config.toml
hidden_size = 128
num_key_value_heads = 4
head_dim = 32
vocab_size = 8192
positions = "rope"
qk_norm = false
bias = "all"
tie_word_embeddings = false
parallel_block = true
init = "orth"
init_std_down = 0.0
weight_decay = 0.057
Each number is 128 + 24 x the weight over its row's rms, rounded and kept within 0 to 255. Layers, rows and columns count from 0. The size above them is the row's rms in percent of the matrix's.

# layer 3 MLP down, 128x512, rms 0.241, rows 0-104, columns 448-511
size [110  94  97  93 104  94 100 107  97 105 102 103 105 101 101  97  93  96  99 103 109  96  98  95 100 103 101  93  94  95 103  99  99 107 112  98  96  99  96  96 100 100 105  96  92 102  97 102  92  97 101 102  96 104  95  99 101 100 100 102 103  96  96  97 106 106  98  96 104 107  94  99  99 101  98 100  99  99  97 102 102  98  97 106 103 105  98 103 105  94  95 104  96  98 111 102  95 101 104 101 100  95  91 104  96]
[[100 143 185 143 103 144  90 118 137 129 172 136 147 125 141 120 135 101 156 148 191 176 121 174 142 119  68 140  97 130 115 138  87 137 156 169 154 116 118 105 134 139 126 115  99 108 118 137 187 174  94 106 118 128  75  94 110 110 110 132 122 109 141 113]
 [157 125 156  90 124  94  95 160 131 105 115 147 156 122 118 117 141 188 117  94 118 141 147 164 124 144 155 115 120 126 125 123 102  95 104 121 125 130 147 154 135 164 117 165 141 133 130 108 136 159 132 104 117 117  76 119 140 133 118 105 153 123 119 136]
 [116 119 142 117  99 135  88 142 148  98 114 134 129 136  96 133 145 121 121 162 123 142 119  63 124 181 137 120 148  70 161 153  95 103 129 121 114 120 124 120 121 134 179 131  99 117 123  91 135  78  86 135  89 122 106  85 149 108  94  98 113 125 102 151]
 [134 151 145 140 106 151 141 112 135 141 186  90 171 119 134 140 116 115 117 140 102 100 101 106 116 141 117 100 141 103 101 137 213 114 106 145 147  87  86 123 136 114 139 109 127 128 156 129 123 110 114 123 138 140 117 152 106 126 135 108 122 119  91 133]
 [137 146 131 127 127 140  96 133 157  85 169 167 159 135  99  89 126 116 122 130 147 146 136 142  97 135 127  92 122 112 115  75 104 122 161 115 158 142  76 116 184 114 127 112 132 132 140 142 140 133 139  94  94  90 134 133 130 133 132 141 175 127 122 118]
 [120 160 151 124 131 106 146 151 119 161 144 157 121 147 114 151 129 113 126 123 103 132 158  97 162 136 139 109  92 141 102 155 129 168 153 151 129 122 147 144 114 112 160 134 143 158  95 111 106  91 112  94 117 118 138 128 158 117 187  92 162 140 114 123]
 [ 99 124 139 124 150  93 152 152  98  85 173 172 109 108 123 111 145 145 146 132 122 108 119 142 111  95 113 121 123 131 145 124 156 127  82 109 172 130 101 150 172 131 131 116 143 160 134 167 104 112 127 150 130 111  60 120 127 122 154 143  84 137 139 103]
 [132 131 120 136 142 125 112 124 118 158 150 119 114 118  95 120 147 125 124 122 176 126 131  79 112 145 142 147 163 157 119  79 104 159 159 127 138 127 115 138 122 193 126 137 117 142 165 148 102 121 102 141 150 152 110  85  88 152 116 135 143 116 149  78]
 [141 125  96 150 139 114 132 121 114 126 151 110 130  78 115 119 123 115 136 142  89 113 133 139 108 125 140 112 133 169  88 145 151 137 114 149 121  95 112 146 126  95 176 150 160 160 102  89 127 111  80 141 112 155 109 163 144 173 137  74 132 121 193 125]
 [114 151 127 107 122 163 130 113  52 125 150  96 129 132 129 120 117 114 107 138 140 148 152 144 139 119  94 160 122 127 163 121  95 129 125 101 165  93 116 115 117 155 114 154  73 135  92 117 138 131 111  87 113 117 144 148 121 122 142  97 113 107 138  91]
 [146 134 187 122 139 109 146  99 123 121 148 135 144 149 153 115 119 124 118 141 109 143 137 155 106 160 135  63  82 129 175 155  75 114 127 106 104 136 152 117 118 149 149 120 122 119 128 121 135 137 137 124 133 110  94 148 146 109 130 129 127 156 133 128]
 [ 92 146 150 165 101 120 115 166 157 153 125 172 164  97  95  99 154 146 131 144 134 120 120 133 104 142 104 151 141 172 125 141 155 129 140 111 103  94 139 146  68  98 124 113 111 136 100  95 123 142 100 131 137 128 127 107 118 160 143 174  93  99  96 148]
 [121 135 116 162 113 124 131 144 135 138 103  78 108 158  85 156 110 140  94  83 129 154 119 141 168 141 156 156 159 141 122 153 128 133 114 147 115 109 136 145  88  91 122 114 100 136  77 111 110 144 158 144 138 143 130 141 126  96 155 127 135 130  87 172]
 [149 135 121 124 130 125 177 122 140  90 108  89 134 173 124 152 145 132 134 127 149 113 142 139 126 126 127 136 134 172 151  98 165 115 112 154 112 113 145 169 161 129  93 133 164 112 122 138 112 165 122 134 139 109 137 142  99  91 108 179 131 147 122 207]
 [119 112 109 142  95 100  94 111 135  99 149 110 138 112 142 151 124  89 128 130 156 136 156 106 118  81 140 144 143 187 129  99 110 136 117 139 119 109 127 144 126 129 120  90 158 143 158 107 118 136 169 160 132 131 163 111 126 144 147 147 135 158 155 141]
 [152 166  93 179 135 113 127 126 168  97 165  90 112 133 153 111 111 120 141 128 159  85  81  90  93 122 175 124 150 139 104  89 100 148 104 141 129 131 112 133 128 117 183 118 179 123 156 135 108 142 166  89 124 151 122 155 141 140 103 140 142 121 123  99]
 [146 162 145 117 149  79 125 113 116  93 171 136 145 119 140 158 116 126  98 147 142 118 167 124 112 177 141 121 155 109 129 129 127 100 184 174 129 118 137 172  98 116 175 151 102 163 124 119  45 141 109 163 142 120 100 135 117  90 129 114  81 106 117  99]
 [144 126  72  91 140 140 106  89 136  78 155 132 127 141 122 110 134 110 167 159 111 136 124 101 139 142 109 120 143 130 109 123 161 137 142 142 102 140 104 150  90 158 155 137 119 119 111 111 124 138 154 140 165 155 129 163 146 134 150 156 180  96 110 106]
 [146 104 123  94 145 107  83 133 103 101 120  92 172 149 122 165  97 107 106 131 142 149 125 173 127 131 132 134 151 122 123  96 109 105 140 101 119 151 126 135 185 127  97 110  84  98 158 117 146 125 144  97 104 125  95 128 126 108 128 107 127 110  99 107]
 [141 120 120 128 126 130 111 103 161  86 143 135 154 119 130 173 105 111 131  76 134 152 102 166 139 135 188  96 140 150 141 121 163 156 173 135 145 129  91 163 117 107 158 143 105 150 135  78 131 147 103 123 140 110  97 136  85 134 140 119 109 134 111 133]
 [144 131 130 102 154 134 100 119  74 143 127 158 104 138 120 115 115  84 127 171 134 155 156 113 142 114 177 125 127  75 130 123 108 110 104 101 158  92 128 120 148  97 190 173  85 130 130 149 128 167 127  98 128 127 112 107 170 123  92 110 127 126 182 129]
 [135  78 105 172 127 185 139 103 145 139 124 115 115 106 169 108 173 130 142 153 100 181 111 124 127  92 120 136 142  96  99 137 109 136 149 141 131 135 127 112 131 152 145 126 111 152 107 130 128 100 155 133 121 172 118 113 134 123 156 144 145 125 178 118]
 [102 114 147 127 150 132 127 105 146 124 131 108 164 153  85 152 109 104 115  87 152 151 114 140 102 112 136 107 156  50 127 138 140 102  72  69 110 188 141 148 142 120 148 168 158 131 133 130 149  66 128 138 109 124  79 119 153 134 128 127 173 149 182 151]
 [127 145 118 144 138 153 107  97 125  99 102 123  82 139 135 134 127  94 113  66 155 147 114 122  85 136 166 108 126 134  84  93 152 174 123 144 135 144 107 148  95 131 132 142 138 105 138  71 108 149 126 117 121 156 114 151 149 107 173 174 181 124 146 179]
 [118 141 139 120 148 132 106  97 163 119 144 131 155 132  92 134 111 126 124 130 134 143 134 178 131  93 131 132 117 173 116 106 123 148 128 143 147  94 134 156 169 174 140 168 121 122 107  89 135 115 150 165 180 174 147 102 182 122 109 145 115 109 144 109]
 [157 136 119 146 143 127 116 147 154 137  68 124 124 121 125 140 121 134 145  97 107 143 126 146 151 132 147 116 186 129 143 100 139 144 144 110 130 142 132 158 113 113 125 137  98  58  91 123 140  99 153 156 116 136 137 128 109 143 106 113 125 143 143 125]
 [182 132 100 112 130 126 112 135  77 110  66 120 125 137 121 188 141 114  98 132 118  85 127 122 149 150 136 147 120 138 101 142 155 148 147 122 128 155 125 144 135 172 128 135 136 134 109 121 135 122 110 173 102  96 137 125 155 152 101 111 148  93 132 150]
 [ 78 108 145 109  96  80 131 140 120 144 112 107 180 124 111 156 121 127 100 117  91 153  99 103 114 107 155 135 126 112 126 114 114 137 154 150 157 118 128  82  75 136 114 121 122 171 135 129 143 118 112 157 150 134 138 161 129 117 121 106 155 125 134 118]
 [133 140 120  84 131 168 143  84  66 124 123 166 112 102 162 162 141 108 125 158 129 155 133 151  97 122 116  95 129 150 129 131  83 146 100 114  92 161 132 108 132 173 104 132 100 161 104  83  90 171 140 152 116 106 137 142 162 115  99 135 118 124 101 154]
 [119 123 106  99 138 128 160 164 123 126 151  85  88 133 104 172 111 157 135 105 167 111 110  98 140 131  97 161 135 126 103 127 108 105 124 132 113 109 110  93 120 112  84 110  83 136 132 126 181 104 135 143 140 140 125 140 133 138 143 199 105 108 124 141]
 [118 125  94 181 130  99 127 154 188 101 113 142 117 131 151  90  83 135 166 119 158 122 125  99 161 145 159 101 134 110 104 133 142 190 158 138 115 122 149 141  78 104 145 103 126  87 112 146 170 122 123 124 152 111  86 136 165 127 105 170  89 148 118 130]
 [140 133 143 145  70 159 137 151 103  90  92 142 142 168 175 139 143 115 149 142 177 141 134 143 138 157 132  95 111 107 158 138  53 110 149 143 146  94 149 121 126 129 152 130 147 148 105  96 132 129 156 111 131 149 155 143 125 152 172 150 161 111 156  87]
 [108 108  75 126  88 142 129 131 132 111 140 128 111 108 114 136 150 119 111 148 117 132 150 131  81 122 156 132 124  94 162 141 124 129 152 141 120 140 145 105  88 131 146 113 117 108 131 136  79 162 116 123 128 196 118 162 190 114 116 166 141 107 136 104]
 [112 148 135 123 106 106 162 124 151 131 112  85 118 116 116 173 116 137 106 105 119 160 146 107 159  88 159 126 131 173 108 125 148 129 145 121 133 133 123 159 114 116 166  73 133  95 146  82  99 164 105 157  92 127 125  97 111 122 114  91  74 129 120 122]
 [124 119 135 106 158 106 160 120 107  97 104 163 167 147 182 126 144 163 103 117 120 120  99  85  98 174 118 146 114  75 113 146 127 118  83 113 133 150 150  96 151 150 107 153 115 123 101 118 126 109 113 124 163 147 142 150 126 145 142 160 102  95 133 109]
 [108 120  88 133 163 142  74 109 126 116 124 143 100 100 160 117 139  96 147 172 123 102 166 158 109 123 127  96 124 132 126 126 131 154 123 109 134 137 118  90  90 124 159 138 139 124 137 116 163 129 141  89 161 137  96 153 134 179  79 146 170 132 132 129]
 [136 115 131 162 112 167 107 123 110 109 114 104 102 116 120 132 119 109 139 102 112 110 118 139 136 182  98 119 126  90 163  83 103 139 150 156 107 100 155 132 132 150 133 105 147 147 117 138 154 129 149 106 131 125 159 113  89 130 130 114 133 134 167 151]
 [140 115 120 134 150 146 187 124 107  93 145  91  83 128 119 114  95 154  70 139 147 136 128 140 111 153 125 120 117 147 148 135  99 159  86 138  91 108  95 130 104 154 146 150 109 111 109 127 129 119 113 143 140 111 104 177 105 132 110 147 128 134 140 168]
 [129 126 102 122 113 164 105  84 141  96 120 127 128 145 108 152 155 115 131 112 123  67 113 129 127 137 131  88 105 112 111 109  97 174 139 162 130 177 124  86  51 118 109 110  92 121  86 102 112 133 135 123 125  96 129 166 145 104 167  97 187  91 161 111]
 [132 120 153 102 165 160 112 102 107 141  87 128 162 160 107 132 137 140 115 108 119 154 114 101 169 146 136 157  96 134 112 144 112 192  79 105 154 161 145 172 112 104 115 116 117 108 106 128 136 126 128 130  81 119 129 191 119 120 105 113 107 173 124 137]
 [156 189 123 139 145 139 110 101 133 144 125 116 140 134 164  91 129 142 152 140 132 137 164 109 144  91 163 118 198 115 144 159 149 111 173 178 137 152 101 136 133  98 126 127 116 125 111 162 144 186 130 143 118 134  89 122 164  95 158 163 124 123 142 122]
 [125 130 139 120 136  98 133 132 155 172 147 121  84 170 148 159  97 137 130 140 152 121  87 121 115 117 119 131 113 147 131 151 106 138 111 169 135 142 133 138 106 110 135 129 169  90 156 127 122 107 160 145 153 141 142 129 135 148 110 120 117 152 159 138]
 [136 123 106  94 132 118 135 123 143 142 113 147 173 108 144 112 135 155  78 106 101 102 144 129  94  95  95  68 151 170 103 138 146 119 146  85  78 142 113 140 174 145 134 183 140 112 119 128 130 126 127 131 133  92 117 129 130 111 156 158 150 132  93 110]
 [ 89 115 130 182 130 108 116 134 147 154 128 106  75 113 121  91  83 152 158 139 146 134  72 150 132 142 174 133 130 104 130 138 142 135 110 158  98 116 146  99 107 121 119 123 112 124 115 126 150 148 151 115 140 153 112 109 155 101 151 133 132  95 140 124]
 [108 112 132 190 134 112  86 148 168 143 139 130 151 177 156 152 143 121 129 103 137 135 108 124 117 154 140 168 170 123 138  87 110  73 118 140 133 175 121 152 109 108 138 124 175 147 141 158  93 156 116 176 147 140 171 126 135 129 123 158 130 167 112 150]
 [141  46 126  86 111 121 123 134 138 158 112 100  99 138 160 156 103 128 131 112 131 127 143 150 109 135 140 185 154 121 141 130 121 129 135 159 143 134 110 140 119 111 120 188 102 161 124 152 137 162 183 140 156 155 119 141 103 118 148 161 134 142 135 117]
 [127 124 125 145 115 156 172 147 139 135  97 166 164 121 124 122 164 122  93 148 113 121 119 133 146 153 134 115 154 137 108  81 131 137  86 134 125 116 125 144 156 120 112 146 105 120  71 145 129 175 125  94 173 169 170 123 126 146 123 119 125 145 123 133]
 [128 116 128 122 105  85 160 111 148 157 160  93 122 157 114 104 107 119 150 149 128 148 127 136 145  95  99 121 141  95 118 150 148 125  70  88 132 149 125 123 147 113  90 111 134 127 147 126 107 119 131 100 131 130 137 164 108 143  92 158  87 139  86 115]
 [136  91 124 141 112 147 137 130 135 120 102 151 100 127  85 148 135 109 127 184 149 108 165 119 134 124 160 133 112 106 114 163 123 130 116 104 136 187 134 149 130 103  57 172 121 107 124 149 151 111 192 112 173 108 125 111 182 138 152 140 124 126 133 148]
 [106 123 140 126 153 162 140 121 155 101 147 122 149 137 131 139 123 112 101 142 119 143 128 161 111 141  76 119  71  89 132  81  89 132 104 129 162  98 127 118 144 140 150 124 133 125 134 112 143 145 171 106 107 104 125 113 189 165 132 124 149 146  92 166]
 [118 121  99 131 125 109 101 132 121 121 149 126  81 150 143 157 126 120 140  94 110 126 161 141 108 114 100 106  89 111 168 117 113 113 122 137 145 116 106 120 132  94 120 119 126 132 112 181 142 111 103 130 126 142  82 152 167 145 146 148 140 160 107 138]
 [156 123 136 121 150 138 158 133 128 140 128 138  95 121 114 132 126 109 110 104 112 144 107 173 136 137 141 133 132  94 132 157 104 121 115 124 113 164 167 136 119 126 126 123 166 122 150  79  85 168 151 114 146 163 118 140 118 144 125 132 154 110  62 117]
 [111 103 122  89 155 107 132 145 148 110 129  98 114 123 133 114 117  93 103 135 118  71 110 114 131  94 135 109  71 145 113 164 125 136 130 151  78 141 118 100 137 129 189 105 120 134  91 143 113 136 130 103 131 101  98 171 103  96 121 171  71 131  78  96]
 [103 144 114 121 125 107 128 151 136 109  58 135 136 129 115 118 125 156 131 129 134 125  41 104 127 127 118 131 122 103 151 107 108 128 167 120 114 188 110 122 101 135 144 131 102 149 129  89 154 152 152 112 127 142 138 140 154 115 145 119 164 127 132 109]
 [177 150 103 109 153 145 139 134 187 131 133 133 103 126 136 101 133 118  91 131 162  95 116 146 157 165 155 122 166 134  95 147 114 125 125  80 132 104 103 129 116 101 108 105  93 124 135 132 103 155 114 160 144 130 186 119 128 151  92  99 152 137 119 106]
 [164 120 150 173 130 125 117 143 125 139 109 104 149  97 122 126 146 154 103 105 119 139 157 148 156 121 153 141 140 126 139 161 125 131 138  98 152 126 129 160 176  85 112 126 167 110  86 151 105 118 117 110  89 177 132 122 111 105 132 114 145 139 150 141]
 [155 130 152  97 152 109 122 134 192  96 116  94 105  92 157 145 132 121 124 139 125 124 132 124 153 123 125 139 141 139 182 146 114 121 196 167 143 128 106 145  99 153 150 138 142  90 107 148 126  90  85 121 130 138 167 101 123 127 100 150 127  88 108 119]
 [134 171 113 112 144 112 130 123 129 149  90 131 126 116 139 143 133 124 157 150 151 129 183  99 148 142 117 145 155 143 139 160 151 164 126 128 130 109 100 140 120 118  88 138 160 159 151 176 149  86 119 133  94 116 110 124 174 138 165 134 122 138  95 119]
 [ 80 150 158 141 141 110 105  89 128 125 108 119 122 120 123 148  97 148  99 138 124 123  55 147 116 113 111 106 121 133  90 111 160 110 159 146 113  90 126  94 133 141 126  99 106 117  84 104  80 156 188 125 148 116 128 127 107 104 119 175 149 128  76  89]
 [121  90 124 126 123 146 100 157 112 116 121 135 109 161 135 117 117 141  96 135 110  99 100 149 108 120 129 112 138 115 127 139 145 178  92 141  92 148 125 115 125  77 120 100 152 156 105 136 142 109 107 136  61 157 133 142 157 152 144  94 118 100  86 102]
 [ 95 118 185 121 142 102 134 105 100 148 106 102 129  90 153 113 133 103  88 164 124 128  93 134 113  95 149 123 126 107 151 102 121  88  85 122 126 113 148 133 109 173 156 148 166 108 116  95 145 121 101 166  75 123 166 140 127 139 133 133  97 145 135 143]
 [135 115  80 115 141 111 138 126 142 166 113  92 154 106 119  92 116 124 110 154 148 135  62 142 112 141 121 123  67  76 131 159  63 120 147 100 135  78 132 141 150 108 137 160 141 160 163 127 141 135 131 124 168 120  97 156 126 105 162 124  98 148 111 113]
 [133 104 164 145 137 123 123 162 101 127 173 143 122 135 128 151 153 156 146 114 121 123 117 104 103 157 142 128  82 166 137 136  96 117 133 122 151 166 173 142 124 150  82 113 104 157 103 166 156 121 101 112  83 100 104 142 160 164 129 115  96  90 162 133]
 [ 91 125 132 141 167 112 148 129 178 147 158 124 112 170 140 135 147  96 130 168 151 113 137 126 125 157 171 129 162 132 105 128 129 123 124 165 153 128 138 140 126 129 137  93 115 120 105 113 139 119 145 140 132 121 123 156 123 161 116 109 128 166 124 115]
 [137 169  87 116 185 107 154 120 125 166 155 113 134 113 166 126 116 111 162 116 149 124 181 126 148 126 181 168 161 164 106 135 128 134 138 172 130 144 154 107 122 158 162 150 140 135 129 177 107 127 140 150  96 107 113  78 120 128 119 142 128  94 126 172]
 [109 121 104 113 118 124 154 174  95 133 123 143  99 147 107 132 134 122  85  96 130 141 108 101 152 111 112 169  99 109 153 167 122 123 123 126 136 124 106 105 148 174 159 137 142 124 155 102  95 110 151 146  89 119 139 132 108 159 113 133 141 130 141 137]
 [ 94 140 114 118 122 124  77 156 163 121 121 152  83 123 154 130 127 146 111 168 196  95 149 101 132 101 118 124 142 167 137 212  95 158 168 111 115 147 109 103  91 145 125  76 119 161 130 100 134 122 129 154  82 135 115 132 127 125  95 118 138 158  73 120]
 [122  95 131 123 116 114 100 131 123 133 159 171 109 155 141 128 124 157 167 139 106 110 154 125 116 156 121 105  85  91 101 118 124 127 103 123 159 179 128 141 111 133 103 164 132 102 118 144 130 132 135 128  87 134 169 179 138 126 117 111 143 134 113 125]
 [112 107 118  98 151 125  95 165 145 127 116 105  69 135 142 154  70 109 104 135 170 119  82  97 154  89 120 130 107 144 153 128  67 140 143 147  99 159 147 135 111 157 120 161 151 172 142 122 154 113 127  76  69 143 118 103 134 131 105 133  76 114  92 125]
 [139 143 108 122 112 113 104  78 143 134  95 119 105 166 107 141 106 114 129 128 121 119  72 125 144 137 157 129 122 166 133 127 114 135 124  73 100 152 133 115  93 147 140 126 136 132 124 143 120 117 117 158 110 165  93 137 122 105 117 103 122 100 138 144]
 [169 141 145 124 125 102 123 107 107 150 153 149 100 146 159 121 114 116 161  94 103 129 161 152 136 129  90 140 158 159 159 122 123 125  85 121 109 171 161 126 120 133 103 101 169 101 128 101 142 155 138 109 134 111 139  87  87 150 111 162 142 124 104 129]
 [113 165 169 139 152 112 105 138 158 173 168 138 124  96 139 134 150 142 135 136 175 150 128 145 155 156  72 117 137 102 140 101  77 131  98 137 127  99 134 128 126 103  89 167 107 151 170 141 163 148 119 128 126 140 115 105 111 153 124 113 115  95 143 124]
 [120 129 166 110 124 128  87 117 140 138 130 112 116 133 118 134 161 114 128 101 142 107 125 108 143 186 105 122 151 141 106 129 151 119 193 125 111 147 131 153 155 113 107 145 121 141  65 144 125 109 116 161 134  92  58  98 102 115 110 161 126 133 103 138]
 [ 98 154  89 126 104 116 120 159 126 122 135 150 164 144  95 121 193 125 120 140 111 104 182 148 122 135 130 104 138 151 108 183 142  69 126  79 111 115 117 135  73 137  92 125  96 141 134 112 130  94  85 122 142 135 112 147  76 157 112 168 125 118 153 140]
 [102 150 126 112  91  68 108 110 177 100 184 188 143 170  97 178 139 151 123 133 129 124 127 106 142 116 129 132 134 119 123 133 151 134 114 103 136 129  95 129 104 133 133 127 107 188  97 114 117 119  84  95 125 105 124 117  93  77  55 114 168 115 134  94]
 [122 113 106 137  57 160 159 112 139 187 122 117 132 134 178 192  92 149 136 131 114 145 130 130 161 116 145 158 115 114 111 134 166 153 175  71 128 175 119 112 119 137 114 120 130 145 128 161 187 153 136 135 169 151 185 118 105 150 114 152 140 134 130 147]
 [162 133 143 155 154  94 135 102 123 132 137 151 117 161 127 103 114 118 122 144 138 137 119 151 160 159 124 114 141 143 117 107 159 140  97 101 135 159  98 150 151 135 119 139 113 154 120 105  95 117  81 128 115 144 130 154 130 104 141 124 124 132 106 134]
 [156  91 103 169 107 127 139 143  93 142 101  94 121 146 144 122 122 140  76 136 132 131 109 137 119 122 150 139 129 172 121 132 153 163 149 134 115 147 147 148 123 102 116 125 129  99 148 124 133 101 103 129 170 108 106 173 122  99 161 123 127 144 140 120]
 [138 117 112 147 152 124 103 119 135 142 151 154 143 146 147 142 134 173 129 133 117 127 111 103 127 109 118 180 105 171 137 151 169 140  91  65 156 143 125 119 110 173 108 118 126 120 111 130 120 120  95 139 176  46 135 115 131 118 117 166 142 132 159 105]
 [135 121 136 137 140 119 165 103 133 134 134 113  94  73 123 113  90 151 140 121 120 118 146 129 111 112 115  93 111  60 164 143 105 168 150  98  95 134 153 114 123 140  89 103 143 158 117 102 128 136 123  89 184 119  89 108 116 116 147 135 135 115 110 123]
 [131 149 148 114  93 118 117 121 102 159 115 124 150 147 115 105 129 153 132 121 144 109  67 137 135 139 164 139 108 141 176 127 121 138 118  93 135 113 102 114  99  63 117 133  98  87 101 128 105 126 144 130 136 112 134 149 106 152 141 112 137  97 162 129]
 [145  98 118  90  90 103 116 134 151 112 128 117  79 136 130 149 143 125 126 131 110 102 129 114 139  92 123 152 114 144  90 122 127 112 105 123  60  84 121  97 148 180 184 178  94 118 123 114 142 126 159 111 101 140 130 134 149  85 137  91 126 122  94 153]
 [135 171 125 165 159 122 102  84 145 117 113 151 110 148 137 180 190 126 171 135 127  73 136 127 154 110 127 104 130 128 128 103 130 137 169 117 136 121 128 148 137  65 163 116  95 132 144 180 152 131 152 115 109 126 139 138 111 114 109 139 140 140 137 136]
 [124 117  91 113 112 116 138 142 171 163 185 103 130 146 154  94 111 123  82 129 127 107 167 133 180 105 111 158 121 153 120 106 154 140 124 153 151 104 108 117 115 192 156 101 128 148 130 122 127  97 173 129 170 177 111  98  94 125 146 104 131 130 142 103]
 [ 99 142  91 113 136 128 150 137 163 159 130 132 121 143 121 124 125 154 166 126 123 115 175 150 148  87 115 141 129 119 151 122  96 150 114 123  95 116 109 154 141 149 135 162 126 136 119  91 133 155 119  98 156  89 118 118 116 125 110 113 108 110 120 144]
 [146  99  96 111 157 146 137 149 136 141 136 120 158 128 135  79 156 146 124 142 156 133 228 112 120 129 121 122 140 153 144 137  98 110 148 115 145 172 110 158 141 110  94 134 116 155 138 150 136 136 138 126  93 100 128  94 186 108 116 145 126 110 140 159]
 [158 121 127 161  98 153 118  91 132 144 117 123 128 137 155 156 163 133 148 144 100 138  91 128 114 123  75 128 119 146 153  76 119 116 133  90 133 148 129  82 153 124 171 133 156  70 120 130 129 154 126  97 130 125 159 104 165 116  99 130 168 141 178 136]
 [136 101 138 139 142 131  76 138 125 123 152 133 144 118 137 163 165 119 132 134  90 148 112 131 122 144 126 112 159 150 118  98 126 139 139 122 146 118 122 132 142 124 109 129 127 122 138 113 121 149 158  95  85 158 172 136 149 142 147  95 125  90 137 145]
 [119 164 126 142 129 159  72 143  91 163 134 123 105 119 147 114 102 115 151 140 132 107 104  87 106 136 161 158 119 155 184 113 144 136 136 124 132 160 156 169 152 122 139 132 130 118  98 130 131 143 133  93 104 129 131  67 136 169 142 156 148 149 103 130]
 [122 168  99 149 134 129  80 157  94 143 111 111 150 104 124 121 102 125 130 110 127 161  65 132 128 120 149 129 166  98 148 119 109 169 133 114 111  99 138  91 132 135 121 114 143 112 130 120 140 116 181  81 122 116 129 129  97  98 128 121  58 130  96 138]
 [104 147 122 129 125 152 148 112 133 157 136 169 123 129 183 123 174  78 122 143 125 162 149 132 142 138 130 125 101 124 108  99 149 102 109 125 129  72 120 106 153 136 133  90 133 150 109 126 100 115  99  78 131  86 128 134 133  93 138 165 114 112 117 135]
 [140 124 138 179 128 118  87 133 114 135 139 141 150 105 126 149 136 162 129 126 119 131 142 110 133 169 144 160 154 132 140 109 175 133  99 166 136 140 130 124 118 120  91 143 144 150 151 151 101 131 123 154 170 164 132  90  75 155 145 113 103 107  93  99]
 [151 130 144 146 147 146 111 150  84 115 120 136 127 147  77 134 145 119 105 139 136 129 170 131 112 113  99 153  76 105 159 101 152 140  98 126 116 167 154 158 128 148 174 125 137 146 131 163 110 135  73 105 159 119 125 147  92 162 103 160 122 188 119 158]
 [148 132 112 142 111 127 144 119 142  99 120 171 156 158 107 102 162 121 128 136  80 128 194  98 149 122 119 156  97  90 108 145 132 126 175 177 112 151 112 112 100 118 135 124 156 122 138 149 109 116  71 152 151  85 102  80 184 109 146 129  66 117 147 127]
 [143  86 119 124 173 176 183 122 112 161 118 154  89 104 126 130 164 149 156 147 126 169 124 116 121 111 131  74 156 107 140 132 110  96 136  94 103 130 127 126 152 132 109 156 142 149 115 148 141 114 133  85 125  88 149  90 114 137 128 127  92 132 137 130]
 [ 99 143 117  85 125 125 115 125 102 132 156 118 107 142 137 170  89 131 108 109 140 157 118  98 104  96 143 123 124 122 150 136 156 143 145 116 156 105 127 124 165 138 163 120 120 112  97 125  75 138 139 121 128 108 109 124 156 152 148  81 168 113 109 107]
 [130 139 125 102 108  96 141 132 147 144 140 143 124 105 158 157 139 118 160 138 160 126 108 136  88 129 156 147 130 125 103 120 163 128  80 140 170 117 117 113 103 116 133 175 135 119 128 145 140 118 179 123 144 135  91 116 147 141 185 119  97 121 130 148]
 [114 118 121 135 134 127 153  95 133 170 142 101 120 121 134 107 120 123 106 132 146 103 152 107 124  75 128 124 107  97 152 129 143 151 171 137 160 116  86 185 125 141 115 104 113 164 137  95 131  78  97  82 177  72 140 154 137 111 140 155 134 130 132 117]
 [101 164 130  99 114 131 109 122 147 173 122 121 123 138 102 163 144 120 134 110 155 121 102 139 115 111 163 148 135 159 121 136 134  82 102 125 119  92 108 106 113 111 143 162 148 154 172 140 156 117 108 125 181 138 104 111  88 123  84 174 132  84 163  92]
 [119 123 135 149 102 147 120 122 141 157  99  98 142 156 127 143 163 141 105 126 105 147 128 108 130 126 143 132 133 130  99 138 122 146 114 121 117 155  97 138 143 126 100 109 126 129 104 106 141  80 134 127 145 164 175 146 146 127  92 170  97 130  92  94]
 [154  65 120 143 130 131 174 138 169 103 150 171 101 148 152  92 120 116 122 133  71 126  85 146 141 113 118  97 155 107 163  88 126 137  63 113 131 115 132 114 141 135  89 137 144 106  91 117  80 103 151 142 132 144 131 148 121 138 134 121 165 117 114 144]
 [139 128 106 146 132 134 139 152 170  82 131 129  98 156 119 118 121 172 101 117 159 136 134 174 135 125  95 102 109 132 121 114 120 109 122 139 131 140 117 124 165 113 182 141 116  89 139 108 128  99 149 155 161 145  50 123 121  95 122 161 112 155 113 116]
 [108 153 127 159 130 129 132 144 141 159 138 142 149 108 136 120 104 165 138 141  93 142  99 112 134 125 125 137 137 105 109 171 118 177 144 109  89 162 124 123 135 114 133 116 115 137 120 164 149 173 114 168 122 136 165 168 113 142 105  59 131 121 135 138]
 [167 146 124 109 139 154  82 118 120 116  61 175 143 119 133 135 186 111 141 112  74 120 153 121 155 174 134 176 129  53 111 117 132 140 126 143 132 156 124 136 171 106 184 158 122 113 112 130 134  92 148 136  97 122 120 106 137 148 139 148 141 112 134 136]
 [186  90 108 121 171 158 160 148 164 102 128 129 136 173 148 137 129 118 140 172 109  94 146 111 139 139 130 167 147 128 102 107 135 153 120 137 143  84 144 154  93 134 206 136 135 113 118 148 142 168 138 142 107 168 148 132 152 118 138 140 125 114 101 125]]